From a checkpoint of a small transformer trained on Wikipedia.
Size: 6 heads of 64, 33.7M parameters.
Training: a variant of Adam for these matrices, 4177 steps.
Each number is 128 + 24 x the weight over its row's rms, rounded and kept within 0 to 255. Layers, rows and columns count from 0. Numbers have three digits each. The size before them is the row's rms in percent of the matrix's.

# layer 4 attention key, 384x384, rms 0.0115, rows 272-319, columns 0-127
053:149116143126092133157137158125118085138133135139117123171120131113146169106105073134137158098115159105101149129165105108125134093147151114122149097137131092161191176104114147110130123188155138127121100109125141142128087137095117155094105141109135097149100104173178148157194124116105096090132111139111111104126142117141133094120113089126143120168103130142165111118127118150179067092104
062:109134133153074111080118131124168126136138141117132116120158140089131135138097138144154117148133108117114125129102114117119116111126132121115192146152134195222127143102087143113126093112126123117141108172162109093112097136116121128116172090147133154149124196124106116097153152130125104092121117147163181104159117177121120153128068152190131146140084130128113125129129106123086122153111
094:164144113116147128133112105186136134116185105133142102103112162142133110132100143131152172174150128151120162136116134094140154110130091145160106122142163084100140123187128113111152173140173120160081191135168099117161101109137111076144111132094105114145141135072132114173088105140151132137160129132108100153117170150146140113130141096124076114085106087125130158122125154110114120150122
062:126112116098149157101121117138177185159131173141146117143111128134164102169143146098142128085157104144102177161133138112142132137128143128096098083097141111158139092092146130102103154112158116170137144115113110180089157114092129118135086169104059131123141093106123125171149134117120141159126154143151138151091067115136130164126133156091123097135139122099129107133120140145114158108128
056:112113114154119093096138112128142104119144167098134142131148118115114135100106136117108114157112101168125105128107088161077114128147124128119159094120129186073098119149106129156123132123116134113145135121162154033146174135103129147187181119165118153111125118114167132120119128095112129150117083175128110137133143127135148103129117131166130138135132155117105120142096131169120173144116
050:123150142092159129151119105134122113122139126143135106103159147156107108135150133094112149136123143132134092144134148186162115195134107101109114132071129122037080108168170141173135126085144112147109129124114066135142130100148134125127105119108129119109123120095109133108090117127120170139144118149079133183101111133132112147141148126108084148107147134101119110107129155147110142178135
077:154135095107133130105111114130117087145139129114095123104109156113133104100140117077143162148121143140095160138108160132147129109192141101125125132125133125193150159084131143100148129101099131096124097131105138114158101130168150132120125096110140149115143151124124120132126169113118151082128131128120123149148158182155103150081123094111140110135125127157127102150138107121145158129096
065:131078156133164106053117121136110112149138150129136144128132130102138175079110159120119124149150160114138107119155119142103115094105129140110146115158113180136119141157114151157123112117115101092124114120117135129157107131162105143124189091145137099118112233156100108104145174125118144117144121072114096121137148179134125139121128101161141136134067121143147130127129086135157106152108
062:107115145135126123141137151142138152138141090172120139102128128165146173107127202152108076165103101147112115130149123091103147127128118140152108116138127095063101109169117087137089148149147136140134198133154106131113122072065119120144131149155095091136126139141137140173149104142148108163118161138136112157095127108128118113128159140155103151113128136098109155109106149150126073126152
054:106146140096142167151136098156134163164125133162143109097097111110113089129103153143128138143113115145124137195129157173153146137151113139123128147112138161152135075098132117139111101121100134140156151145131127124115134132155122136156116131147131195144148134118137095122117132153121127093133133165115104132126099150124126144119124192167123142119087130167127122116135144122144168149128
061:136140148127150148105093113114101178161128149146128093101085141110106131107102158119140129203130133117121102164141142140145137134151147134131128144106138135130106116144144129122123148113137118084167117148110124146115137116139128131111136112127116107149163182112092137125113142127137163120089153129122150116152118154117128170146111123144124100124074131117124123081106102120147168175128
054:159113133081137119112125141131117110124120146123105105146152142177149131123131110101119117130132149100125137169131132137161115126166135104113073136138152111120131129123187131169121126178142148133097130128119137188131082115104125115124137112144131114113134092131152145215132141081085118160104112104106097133105085109134124111124141142058118110103097142136135137089120149118152109134122
090:159149128107147126135091103180138150115181111126131126095090154168123124117103141119149152177146132153124159130123111080137131117148098149172113119138168101106126128168133114130143163142163115160089180130178088102155123126135122070136102119119105128153156146084132108177080093153166135131147124137127114184121168133142135112154135108118087128082111086117112146114161138120114133171120
057:112079154135110148160103142096113149121120119087130116142163149130137126090142115152117113168171151105173153127165117112091099129135130113151140156151121156168137165126164190141128100156141136119118100124091119137143133111119112131079135083133132150137146149128119147155178107114141145106107104093150159097114108124144132163098109178052132122144104139171104141104127058127117103161070
064:137107110137119122095114124123143099115125130116151124111093137125106100089149119143129127153129166147142084124148114136156125142115124120177152142153145118145129117137124124133141108082107120072124100152130165076118109095156149135126157100172171156109129152136121096116115141146134133144120142097144126120154135163120128139109108108153139094178079132125133118106121143092142180176111
063:119121121112180148169153140124175145107134152111111157140135124128100117127152144167116135102139100155167120124122157130098122141137121120130114122101138084106148123122140112155142139115126131189121150145122126131110191124137136130180164141146129122129133078135142136170106098165137131137103128147161146161117117095142138111136154145062123125146147118129116162131101076111095161096165
082:154149106117151121117097121137096104138131136098115121097112151112108110123132142098150169190113173160110152144112146145115149110196149096114141147140134134150115146118133161103141146107107120122131133135124098103171108118161150097127149092125120167135148180104103134116099117120119128081144120145087112159128160180166116157110139090136126123122126114178106131143129125142133160162101
066:120133155129147121183161132139129146091131115121116124142135099156077131144089141150085103090095106124116081112108155136123120128132100143165123154151142110075144135134111093132135142148147098166123171143151114115114147097117116131122103133125145101148088122117152156127093104134166062172135121176117074132144123088138122071146160135144144163109175159105117154105121136109137100110127
060:121153143116134119153130107131139143096139108156126129107145131138087109174110106141131138100127096125124127123122156170129150157132114144141128142116118139120111098141129096177122147111142119141127152132139143076137139123140141123177116131104169152154119088098108150091087111186150149124135124192120160147117123148145128096130146189180123162127118138102108114139141116141096126115137
069:121137142124138117131134100148144148120156102125109131136103125140144147150123141145132104179145111121129116125123137129137149174129119146142135112121151081077100133149111097150107150148155112153085199137190129112112132104081116102149082134110117092140143107118147115176129106134141117126139143145123138140128138050140149076162138151158098121104114111104145147115121156118101090162146
064:114139096163108104139116131100115119125114102096143142140167134158124116109136141155128152127162162145151130136109153144119116153131136085147188149132123101099105107130139137087114161114111110098120157145127135086115160114131104116201145110155141196131128140109116123097131113122142136096129147131123088107140116084125113120138129137147125131110192146134075121143124215134085150130152
070:140151099132158124118100092124135128143143123089113131107111152133133104131156125087187140170167143128120171134095137120154139141155137108158107107103154103151116139151165140129137142089167146143147131121124098111128099127149136112149112127080109137150153146089123112191099139092121157101131120114124100163097155167142119136118126115094108101116108116131118136096145143105098116153139
068:147181092084146154133128119139149144107136150121109139106098135146150085145089164130114138122159105119114130126109146147172142127162094125145131113130139107079126130120169096127144142178146113151103199145154167143123151100116130115138108120144108130145114071101181163155131095116121118157121158159107124139139127089122141074138168077145102150075183134109141147142091157123119120113147
057:119121110120113136082107113123096060112127140132132121104115125127149130102085159127133123162163137114127128092151118154171115127145126155077121087149115166111130139144118164162155132146130166109131133119124147138154115146170133116114132113128117120145122194110122136131170150094144132119145118139099112135145144172117148125139124087158123162125097104130139143162123133124125147147119
058:138140111119110126162125153094140069122139126159123135191134141151149103107143110092129127157125093112112160147132077148129120148100119082107118134119126133146146092102119154114141122151146172112104119097131128148161121126127128105145146128130164131107121096122136137122151129090135099153116143129122173117122172120126116137121103149119119100146106107135147114185129146177136106141123
080:154140127098148128131089092167131132125171104122129121120110153140136106134103125124151151172151139134124149111104136094135147115139107143178111107142170094114119138171128122130142164132183121159081179113170100111155095118111132077142103112081115120138136139082125122187091110128140128138137117134124121182102166138137114123140154090123069117081112091134134163116115161126118142162129
075:138104117118140120110112127104136113183157139146131102125124155080137109110164096102156152159102147126133142125156130127150106111144148093127109139094145145205144139097147170114126107115121130091148067137079134147125096143145125131098141117108122145136135132139134125112127137095087153105134114096111143114131134207124106161111097101128137088158098128164148110108145111133135185138113
063:138118132149142124113153164147134111115142168136122139163173135158164142146153107139100116074169116122147117114083107097129125118141107167120109101130137098091143133118080121142149140116146112164086138125132102114113178150103142129164165123102091121137101090142131110132136125152120116180132115153162137122125146093124129109141131098099141141071155127085141139165118143160084080078151
063:142173118160090132083115137132100094120134119161132117109106134119129124112109114141134115132133102139115115106109105132128117101136150151093126061129130137154103153138105098120127120130125141120148075107154159135152149177148132131137173114146136063099142132121085120076143149144118130129144113159139170124176166153107131131124114077136138122132122111112129115161119150145095148161142
068:108132143133106114114132148086111099119104142112117122117145101108135128121142138107115133111109106135131112149139161188095103135140162101096171131158101174151142125089113160104137107141071157078162069135112182115134137143139120157099152107198138164098120156140111131041148150115103145112120139117137119114171124110119139118108116138151150143143156161135111075163141115136163145119129
057:135083111112120121070121092135136078166144106146136138130097144136127145100168188141165131167117178109151164127170100092160126128140161131110124129107125164172118122101138168109134128083125139092127098138110146134135134133159127144110149124134101125111125204140104129096160150152112189122110114090095140125117145174127115195119104119114148116164085137145097115110147145131143166167133
093:161153098112171128108103116153093133141160114095116127112107154115118105127111146090155161175144133150107165129118140117130142101184143117144112100141151113135135154138125135111152150115138115128124147125133123115163119129151138094128125106100100143146156162074125126161097132115124134090125123141117117166108159181163111147109148074114104102097103108168098143123129134130128148133127
069:166137104118145127120109090174151133139147126111118121102109160122123111135107157115141151201164131144129140137102117114127138116153099132161131099110160072125103136190121118109139152116174114141098176136171106096153112120139124095158132097100089115127146137089115112201065114132138147121111105126139110166087152131133113116126130081103096099095100094145126144115119146094127120175106
063:141126146139115149141131128144098084176133077126157132110166129101140129127171112150140122182079113153151103190113124097126133109149151108140150108134125144148143138098101108128111112136133117116140120118138132112134133097133140133165127137135112061116165157141095136080077101139129176046134141182140190127140120147135121142134102133079142130120124111137072148129137113121122149136128
065:140120168088146146105086122116085132163148139162122133128081129110105135122132174126129148197107137130130118126155134142129158130131172152106128151114127182125079117169179173165118138126124151118161096139102140135155088155168122108110131112135133152122130187139139135141149136111107165115138143118096132141088128185112111165117143127104114115169062110151134087143154113135157125193110
070:160131109117152129124136113159120157150152122120116119131120128141130094137098133103138141159158121118133180105112127107153140112164110132162094089095157070125133116158147153124161151112173112163105158118148076101161114141136132117152123117079070136137128124094140128204103126127109145131135104141122109154092144148144109168124108119094103110099127094116135151119134175136087120165124
062:130155138139120132159168121148159144113119100128129126110126139154155149156122174168089096143138098125121111142107101131104151170101117179153126126120151106074090112135087077137100145140147120148102183128165110115100133098117141141173109145136127087129123128115115135142101102165141119163119149158174132151106116062136139099141143148140131144084152118117100143106109143127099080149140
056:116111123141109121121125124108149194132124114108134121132133120145156120106127155144151135123113189114098173090083126095101134130132147119103104199118119157160162157148128104122138098147100086113129129141094108213125157155128127147125114132111131100119150168114124121050128141158131124150100175086143137123158119142125126128128147112168124125087164101145088131125098156099165153141148
065:121120111116109100117087128126113085141130105117137108108130140130122091085160103108159138161099169112173152114169111133134138112109136104116141135126107152160145130123167172129142108105116166097125081121115150138162094141159128138119142082136185171132131136139115099090149138124097163101137121102110154110125145194120116176120116118101104126155086117160153127123141130148149156179087
063:105165126113140106135136100144105140144128139201111128108138125134126110153118165101141160131122093141117136151151152143148158140150117142117165102141131108130125097101141051101128137151127101153112157169149142088090135155120149105160114164140119166147115075119178122102111123126104116121150119182096099155146134113119140060131123115188119154079156108133118164111124168131086152131145
061:149115136146129115142138134141133101087136151081130130144123104148113098131129132183120118127127154140127110121094109119136125123125136126174101192149128111128160144114115150167141124128126131120096138121141124117142142137147129142090179094168179113113139119141159118142110134183115112152132123084154120118129120144123128117122163137133144101160135123179153083104147098104142110117152
061:127070096143148113098133116131132106175120132142161122127142131166143139106117150132130127152114133127135106156099170131101112130127158114145123155140123149177102122181134098126126110098122093104111117134111132129121159132134111115146167081152118135110137178108092119082117170156150109123111112136128162116159125164134116161126123166102129148133078130156100146108131108132137203139158
110:093113141143113144146153158061120125144091149158129142165159097111136151151138132144092096077103125103141098129149136158125118157115154112089152152128091158129133109091129115141087099134089146090164098121097168150088144140109134188112130140155162132115101100171117152071181145119116125130125141110134139097162092107108129130121123159146175148173158169123138119133123133151140134106150
073:124097131136141132131140138127156141134122131156121140167145111158143153139123112164111105068141111099132100099111108089112115122076118148149108112096139113105144129144096111156116113140176121143125139123161116154090151140080108142133110164118104088122113077154147125161146123163134103185112138100162153109104103087104138116146128150147136105127135128098140132118138157127127074114145
056:130128103138111137127115130130119107086134137132104127088103128100109114150124115158148146172140129114141088080082149119118150119086114108142120066143142153105104173137115130144118120130144127118144060139137116162132117122130134157105124115126148036108132172106115152099133141105117142124152139118125133133149160136127156102145090110122128149096139130122108129133126121105109173153137
071:122140145093116155096103111140142095138134160121129109152142135111129133137148123061136150146115124136157137145169129143162126166142149125121104088099122090162123125094137115161126126161142154122117121108115149144114068120116125132139114132109136139130140113155130115140123148132084162104142123121103112141091121152126117158105146123074130130153075126131178096095157133129138131111116
064:123111117113142104100131136135158102179129123149135147160143122115153154147127083114141139064148141130113150112146113137142142096123133120106122108116107104117118122131116097134106132118105080130122145104106134150143103088129118135153107138088128113135094164139122139098130132124149116126136185095114126133121136102134125135113181139157140089150159130093104080137157144135146089100133
062:126131130143118147059110104128120120135130147119149129085093130127142119144147133097137154158118151118144150138144100153143130123121162108101121146119127181202135124119135155126147110079126176104131062134118132154132112160160141124131154130129127138087162178116104119073146172152126174086152121104130143141144150201114125174110092145130117130139076116157124111125140133114124181178131
# layer 4 attention query, 384x384, rms 0.0128, rows 273-319, columns 0-127
046:125128114125137107094134135146127138156099100082130113128134128157133116127108117147141131157094117114139122134140108120106141152118103127132116137166119127136130121102117107139136134153125159142070109112124113105137130151116122080150095179133133116106116084131113103096126121170135129135130146106125102124152133111154119106147126142158135136135121090126130125096175192111121102133122
068:168137103139109140123127143141141124135144126128078131119139123122161129108115152111116125139166129115066148123099133123104123111174139131146126122125125131149121170127101132128127126125119089120147128111155113117140135134119215110149130124106118107127115118140151135129119127106116093126111130116138134133112124132226033129028139129141127067114137135136136142134115136126099125133135
044:142155112123136131133131160143123119117136154140137118138103114129146132123145132098126155094125143140134184165155152133126128116117115120109142117143129133152121120113126121136095130137138124133194125097141138164113090112108138169154155129109108185175102111072133082126113126102098133095139105102095119115096080123114103127130177144120080115118169147129128157155096136143094095162125
040:124147126137083109113121126140097163167127094136121150121136136112146123104099155126093099160138114147115113093147111143114108090176128133172132120141130130162125107124098167111135142083117158098141087118131107176134154146121112082144128111132136169125110130144121121060147112110150120057075143127125124120140106122122167138099108165108149075120080142151098100143142122117120131137139
043:119124088081096126111134128107154147080115109143101149082124120129095174156153150141099087104173135158160090117069121157152112101117132120128140131093121049123146093111099131127151131146125049120185127116091117134117131134138105169118135122120099147116141150146129100145146115052111157177137141111123168138131141134136111145123115124118159136131141154131129141119121124144119118123131
072:096123138156132122151148107114127127141056124136148129114147107126123128128101095161133127113097134124177120147144101156146093207107126124094128139123115096113106073132130102151118142149117152144097150114070126121099130126109150184112097142134138115120116117132135169127132111129134155153134147143114121115128120084054142110155117153151184168125158184132104134118152144137136096122139
050:145120105146102099115101118118103125161089107106156086100157144152130101115143068143136101163125146152130130119122134097122089144115118169166125141130133118108154104112116149141135167144103115116107165137113126135127127135102096093120150168147162102120098083180162137114122108155139158128133122164116122134124160103139151078140108159142149096116107130100141147094165162133126125173129
052:137135126084114115133104153124112135118177148124126106117120142093128112100173148109124124135166139123079147095123132093129123090171124153140120120140136152156140161122141110082130128112140103093162139124176138142139129124135090077165180126111077139119122147119130096127149120118133083100102116128123147113099148188183108150091139126115082077111102082115117118119099108122122131120088
042:100111137144153127101165151120124130130111153150147124123109116128134111117168173128083117112109137124099113135148148133139138087144128107076111143148151133195092128128125118103098114134156119129168137110141126106149135120139120115146163118132070141151126158134141163143121110121124145113114138138152151142132089113116152196143113148113116142121152183120116169147135130134091189106126
045:133136109113109098140141144144125137122095133180167109064161137124151129139135139166091048092086161146108105140140136134115096136111120135121146166134126137125129128123094112144127153128132099161128134082099136123103112134092105102152114131138157150131125074131117111148132087135159157145094136140110153121121114128128122137146109131171155125103132110124149132079158180121113141113113
039:164118122127118148138126134146159127093070124132144138094134097115076142140143105147148131110178125140121147153104154155130108126094107123146139143079125123135151121140109152116161143172121119110082125085131124121067100147116121110135132124132136102105143124102097148127134111147187122162149126151135195136065147101154137120113144146118106154139116141142137101121095131142117104176139
065:185119098109116134114128135157136130124149119133085147115121116123155138107131152132083135108149130116073124122116132106132128095162121133150131126137122133144132165103114134129128123125135084098140126126146119137142153145134226127136136113102120122126116135121145143133137133103116081124099135144138128126130141135228034140037127125121122075128124133115135139100095123106122143109127
042:104137124139111085088123118146110152147099099126128152111117109167081151150130129127175129127113121104133104125119113143103141193087121135120132119126097142122111146110122146159146134172152114142082117123074104130080148120138157129105078140149131114145161075130076145126165116155133140130149131150093117125151138112142105068174133136151086158128110106112127114133152120106120129147152
049:116132119105110125115135116132162159136101126147143117115141127113146127150129122145128133136113109163133102156148125099128139170081095130111140126159135099171163094120123124139128164133127109102105121122127115159117120138140132124111107120184144126103116106138113127148129109164154164150102130149145123121116079116155138111155105154149171122122100108129129108131165217101129099112133
050:141151179102128132113117137111124125113144131170132115142113081109140154139146178130133136128149122115160131126137164131106128086128172142112126112121108150180140125166130131108130119131103142122164106122125112169131111143143157120140156093121135145122100112103100103133104149087107125108099135135138152133122115137109116162105140124145093143108143136102129104159109036108131163128117
074:092129124148119090137147126110121141139049135114138120108169085119095151146124133156106095123092110135155099154136122148132078194109131135103125131116120083130117093123113119154110143134118128119127148105069107127105161122114165216146124126141137111133121112134134161129124098104159139164115154130142124142131135103093123130116130146138190147128138197116112126135151155150127102113126
058:132121130110145143124128166089141111084132142104100146127125134130147157141172150103125108139173148142106113108125155113152165075147126128158127127150149136118139179124122106096124098120159138116144099131168117129164133102150141148134136101122090143132113175107123123143115141106119102093123127128147162126142149139142119167118152072122112131134135122115116123147112110113142174065115
042:124101135123095141143122138126134117083151135156138159136117129091146149146153171133101116127118129137117093139131152115139123091144108125093119130132145094185137121145130130081098122151145141101134109134116118149136101116130119159137120062150146139099151146127122117143106132129130087107092124117143115122145097135130125188151133083093136118128122164118115131124123101106131163088115
060:188129088134122124115123138139117127126174116116092132131117138101139127116133152100122138132190125108067152137086143123112144077156140130143121124128142144149131166127117149111135133110136107105141112124178114108153139133140159111152136143117103127121116119120138117130132132100120082117125130112135115136112131136219067122049131115154095060135133092120134121134101140114112135092118
047:116142114087122144127139143114149143128139099110138138146116168105126152130159178117127145127112073127164113113145118167169128098115143113130141107142130135134122099152130165101152099109153107111169200144111124145117176138164120128163143076149102130118154157112100177108127111154149120079131148145172088127122094149113137159098134100122153135115110131144111101189097133097132154104153
065:126128110149121125148135125107140139141074115149126146120150101141126151140098135134105117123110133113131136150113102156124106192130131114141131120132121083118086088124106143138136125151117115118143134091096115120103136121111210204113106118110146130118139117124152162125137108092127119137115140117121110132103121092104108122053153131140167118122162194126120132124118141133113101121117
053:130151133102136137150133162105102119112148153125073137129121111092137131095139145098103132130191167166114147103138153120139125066161127134116125131116133161154131176148147121095131110097135152136141117111150119125174136128147120149157157092154087160138106152097118154157119138085129113094141119115141159141137120129108130176097148084089125111148150129164118145149077125112131108093117
041:137102121202093113111117131131083138178122109140114105109121125116151103088099098139114086109133169150136140128133100105127083105126147161154119110123124111139105137119096122150147162192111130147091162107149146134142152139110114111138114149122143104149130124163140156142140121094142111142119155102085152143111159103128172089159119118096144085107140123159158151112169115189169112163127
044:155136139125101127104139136171156142143100129133111111141165141145128136146093127119127144136154131121111171108087137150137105187110124094147101135102148075113120130148141163152113153136112151150080150116117129101094099145120152098142129156106140099164118118149137135091149142117135125187127082131107134134098156103145115088140120155122148130129116111133128135101124128165125052182125
062:156139084126118129132119138145138137133117122132082128106131104129143135116120125128097116130163123120078153121092145098121122129166133156168130131123136116148121159118114134130124135122132097110151126111139108124142127141129244133138116114108119116113088125130169148138140130116129100130124111132138148112111127128195023132037130130135120059132144140104125124119100146113107132115127
067:107131147165126122141155128110132141156066113134152126132154083139117120149080106149145095105089117122173143151139121165139120199099111102108128140131110111103118076130118118145124146146133140146080141120079130122088130122115142157109081146128152118130117098138140156145127114132126154167156134123119116125125120094098129105149134138136167149112143170138141134124146148151103088167143
048:148101114113100124078120144158105094144166117117114124140073125124150123131133151091149157130170150117137177129095176132145143100144154139167103120137122126107138164118125144104148099134119167125146118133174119149136099149139133108138184136088104127123116173124132078098117158097107097110150117119101115135140166172123120135102130109143086099147090077138124143083091089154115130165102
043:150130117152103141125136101156142077132149119118131095118064161105138140118065126121106108131120118145088115121143114144164117117133128146162138132115116127103172097096094115162124169119125131120123149116124135145146124153117125100114143179125147097142118156163157121110154096116134143143093125149126129135132140120132152130140073112157140125096116113159146135082151138147154092120140
058:075116153134131107144122104118133134123097138113190136126126145135108122130135118134150116127103126150166094124171110164158111153092122131082110124129124136121129080145130128129131145128120157120106125146097133134117140107120062143110128143156130129137133135127107128113135123153148167124143150118127122131150129125065208130221113135123150193134116154128113147125174137149146131143128
045:126142120130086127127137110131137166174122129157155106133133141102136119109101100143116158152099118100147147126130103144117104154075150135140129147097140102120131110115136149155177129162114127116129170103114122125063094123106126097150163144122140118122139095143125122100131106158165173147118119127098134106137145129141130097158110162157150104093081139088148134104173164134134105176136
078:119145105136109105140142132137124142151047123140126121110154083116125131129105119164092103131098135118135139141115129137129088189129138122122134139132131078131102099123106128151120138149102102120118145094075125109114129144126206199134120133123137100126117110130150171124120107113117133139109130125131121136121128104113096126058127131144180097132151203102117137128140156140109093121127
058:150130092117111125136142121137120131138120118135085145110124103133147137117115136148104125132157122102082152126105118135109117129146119127163141115100123102163125133134110129141126141131124069107128151104141119114160134132110221151123116113111126133123112132125146124101131145104133118129125126130127134125100118121153031121032148120136129070115145172104148140110122164122113134105112
044:130112104152086153118129135100139168123082125157127118119099110090140127147144128138110126114097104142109138149169079155125136132089115135126144113138129075180106116129128095118121102102132143128113146122089132152138124123115124128164127101121152115144120159116078117133121163181101150128090107131142146149148111154135120133135098099131130141124124159084137108135160120141151149110094
050:099141121163115097121137136129135130144114160158149141093154122137129093085124116163099099123089136105124160131128096142103103145116107149090143155103120100116128119112126133166124160157120082129098126100085122101098152150111098136121106138125152088137114098168163155107139115119137132178141133142121134130149119114131141129143120153181151132117141166095137135095145151129101108150128
059:130117107130102143147133166125126115140120106130094128128130088138155127133114123132095118121128127105119159131101117153125103154131116131158123115122137083146097130134112138144114108128111134101155127104119108105162131142136251163135140117115117133124128127133126139111114122106109114137112117112120113120126145128114068118048132116145153093132151164120164144143096128131119101105100
056:159144108097131137124120145130133108093178136144107143133104148122130123130158176110101145142161141119063132114101155106107146042170149142144130097146134146151137158116124141114126125117131098114192121140192145136175138131140137099156161128124115147129124170108127114142118157118118088083101110133134136123111131143166100150082123098150092085134105108124113125123104114108128154109110
040:143155118119150115164111134156144126120106155113157111150137111125144154132097128117121122112103113102106147114107164074164094144125139169084144122128115173116128133161119139147153145144137129158132133104104125111126131155102111117125159099143126140115105105098114155125121093151179153112139138102119164133113107126119132142142115151184112128119131123073113093143117125112134140120132
054:096127136161121120121133118114122169143118112101152123129138143139120127123069104157136111136084105126176125122134110136129117178075106120095141130134135096108122092119125134163127148149126136143074138116092121143101151130095136113115099147139139085126140105163116145147155104141160136184133145136124134130123132111131139099166121164113154142106103141142140116127190121127108083156145
047:137140115136093145112140162125120151138137140114115123156123136123152131100120148118073133152155119140154121118113140113132132081142121135121099122139156135150121150147111117116101098071121171126167119112142127120141175147139111122191180102139091151108085131140140107130095139105132126121120133141151078124116108136107159169097125144067141094127135153158148151149079166148118136113117
039:107125145101192132156103092129117137094132129135135136136178096141137158162158162121164126144148087130105086138110170126147128141114143142099126158130142105118144122122107157102147107156148087108132095162162129114114117124145104131096138126160134122115091123071111140123118136135134146155132130124128158143108150126152111114162132116153167167155144151125106106126150120113127143062129
043:143100083119130151128127144144148107114129119165155128103119151135148152147143104153120185135134140129141117131139131110143112101083109142150128146098126085190142069101117113090154163156122111140102175123144114118080123154111119135165111096144150137134135098135102138079159097161137153104076139158125102101107109117133133119142117155169171108121153130121101078099124206136145130137146
070:100128170145144142137131115112115114121144128134164120143126157130119120131121120113161126133107130155180114127142113136141149131112125126125133135125134136105130106138162105119131122117127179144113121155117137136105114095138019115110124131153132136136152130130108106133134137147125163115131118117118122121155119144059255126231128128107117185129126107121119126140151115137156126139124
067:154124105104107155125100139133133123114197146118128121148092162132148109133150123095155169126180126112086147100114150101133153057157124130168144127135143160134167173119143144090145106111124111113142100145182130124159098136133115070118147105100140136122135133112126087138127148134099092103152096136132121121128137147175130119119143108106086106119114037126137149111102090104135144135126
040:099124086143129103121125122138082140104163105162119135131146121107105171108120139102160123107076120162108136122154097121112154140143156146157136108112115108079146120113108098141115151095112103129116108120121120143200143156114130132140125094143181099118153099144145115116120139135149132139118177114125094136137158131123148119103129125153134101113135094125107115099200124112173124132123
051:101123133159129148151134098098152137147115124145137116138155105103115105159095122138145119106152102147155135142062093152100134146121102111125146111099139088150099114127110105143114120166111128104076113157111144058094120120094106126124116138123117125111147100155151111104132134134111150177179135119163130134084165109150132093129135126091145102122154171083137145097135123146147096162133
044:129132159140096175125098140079140100156139142158139132132108139089118082103145098112191179110095113110134184124135126092134106125142111119163149095095130102142114117132163146128125128110130105173119142128118131140161120121142111145144123129137155128140156166097115158129109141146134132131165103144160105108115136097114119122103158103126142110146137135108119147163124121148155180142097
053:112123122143128103136149103146114136139094114114167123111156143133117136093112120161124130118088125132175139159121108129113117171099137126120119156128107096117137087096115103144118156170094110128126151104113106113098128154112136122137111161140164096125134081166138129096135113140150163168112135158084139156102125106126153108153092185164134109102149161132117140086180165154109131163159
# layer 4 attention value, 384x384, rms 0.00976, rows 256-262, columns 0-127
081:134092134124131116090150129135105143135133144135132122115140127124125139118126151103104163114132125172096128131112112157114124113119123149094112073123180120093128153152141112140130178123171115156128150116140104125156180107114104129145127128101131120170144141081143115139131120131130142157149129164124110150147113116124140086125151140120120159047175111088134103156126134099147136100126
091:111146168129135076102137104127118132135123067109138146148099103118129108101132118139142128134113148055134113138144119091159112139132142106169130156148112150179117142074127126138138105120111122122132099113112143140112164144125163131101099146145141146072148116153197133134160150146104110111112157077133115092157131103135107108134086121166174113172099145151162133144120142124111116129141
094:115098114116164179147110133136110133095137156141144130120128129113142157173136129111141169125150132163114141133111162157128152124110106112122130076147166128095154112158156127094121159175134103160138158160148122129145122131095099137139100120108114160189162127079069127130111101120135131134180122161126108143160131124134149105147171141094099162090179098124115099135126136094128145099122
078:161161165131109104125127114140139102136116145142135115117150123104123112120126118144141105147107111083137131130116109108151090149127121075143112199094121137157159119109116139114146052143123138083104103152130186142091106135146135117143127138160155089041109092172164120131136136149126117127125169109165149092125119107121101122124087128145121088166132142157171166110123128103114140164177
064:135163166140114138151141119124130123127124155060133137144114107122134096091131117116141126139156109140115159114132098122130098134114161066099138117129157147167138129115157136104151103123141143146126116136133154149092145139103127127141137104136113127066149111127135120118146117134120121110094174166171129102151103127112117082109119158147145060171107155124121166100128113147182148144160
076:113155121099170161120093139121111139089134133139121170146068138131139112070147129129125157117135128151106134137129117123139166124165152137117109105154152123110133141169112129153142178148116105136147136156141149113132206107127126139142118147097106172130152148108144146144107128148148126127160164148136105137131134105129131117126139120136116111100155126140091140140136140114111141105127
092:139135160156065102110135126114153118155119096133109148134152103116131135146140146133132122132116134081126125123153112123134052137119119092138134180134096121141105130062132149163131072101132138083126084134127118150094154137131143123129155143104139110075100106162178112135140163135091116133115119093156123110133055135134131119108078143147150121145105149131149139132113124176129108129122
# layer 4 attention output (transposed), 384x384, rms 0.0184, rows 256-262, columns 0-127
085:093143160132166148141129120112131086127170100156175098123120161151091095144127116133171128162124114127175126157148125131132122146099144107151110135136126131118114093122136133102132108142147150123124128142130142123123105124133081127115138153142132121118142122156117113139118112153132179102132120136140139124141181156003244134177118111102147153150104108154130164130141119150125141161113
093:146097074124134123143128152135139151153144163121088125122114135121141149139134131126076120115162121130087155085127144116114099109139120170138145124101114121125119153138126113113116137124092092133159120134141132141119136143133078096162141114124129149139097153132127135107134143097140094130116127140138153122092126140255027130042161132130095095099143144112139128099125132128124132133123
099:135142175124134128113133110124132114129130108121162121144135161143120112127112119119160123145103141155178098143150099147136126132125114120085105148132122118127115113138132147132149118143156163132095125144122116130112122110117148135115122139138121110127133130144130119143134112157115151125147135130116123146138134125000245127212096121128142180143081116135139138135118109154132107146115
074:117127058126109121139164145090124156145082129133112152123111110138100148122150117127096139107139118117104146104138156143133132120152141149147158102119129141139113155135123099145098133123101113115187146144109108110156159136157107134111124128124115155146138149108120114113133134113133116121098119136126148135076117118255063150063152146133124109110126136102108083124143155124130127081152
049:131162093141115134120132128132080123114106124126120119095142109149092144166123116133127115131121120105115083129134136157143096115143136113193127106117130134120118109115118139109106117123099098115144105124088159156126185106139004150114116142145139136148099173135151145122140127154141129106112155107080109126081136131181177164086154128133151138118146133145119107113121148102093120082137
068:140108161124131112136134126119157105151179126111147101154119170149123150166122135103158123143153107118141097129142119140133111155127096135139116139105102128123109128124148128092135115144135142128112122144124118128118101122108045050143120130139115129133135113155106136135134130112125109126122104141152122096121137138087185128176113089139100161158077101120151112138133114148138125176117
094:118122094125136152147155140129126138133110141122097131093127119134110150130139131141056127109152119119098141122100137132106130131163151161143130121108117121123120156118128101144109131140133085130154149101117147132115146140142184133134124111149144135127116154107140145111121097112133124099105143144126156129102153117212032121050146150118127088103151156129103122099122138099118151128148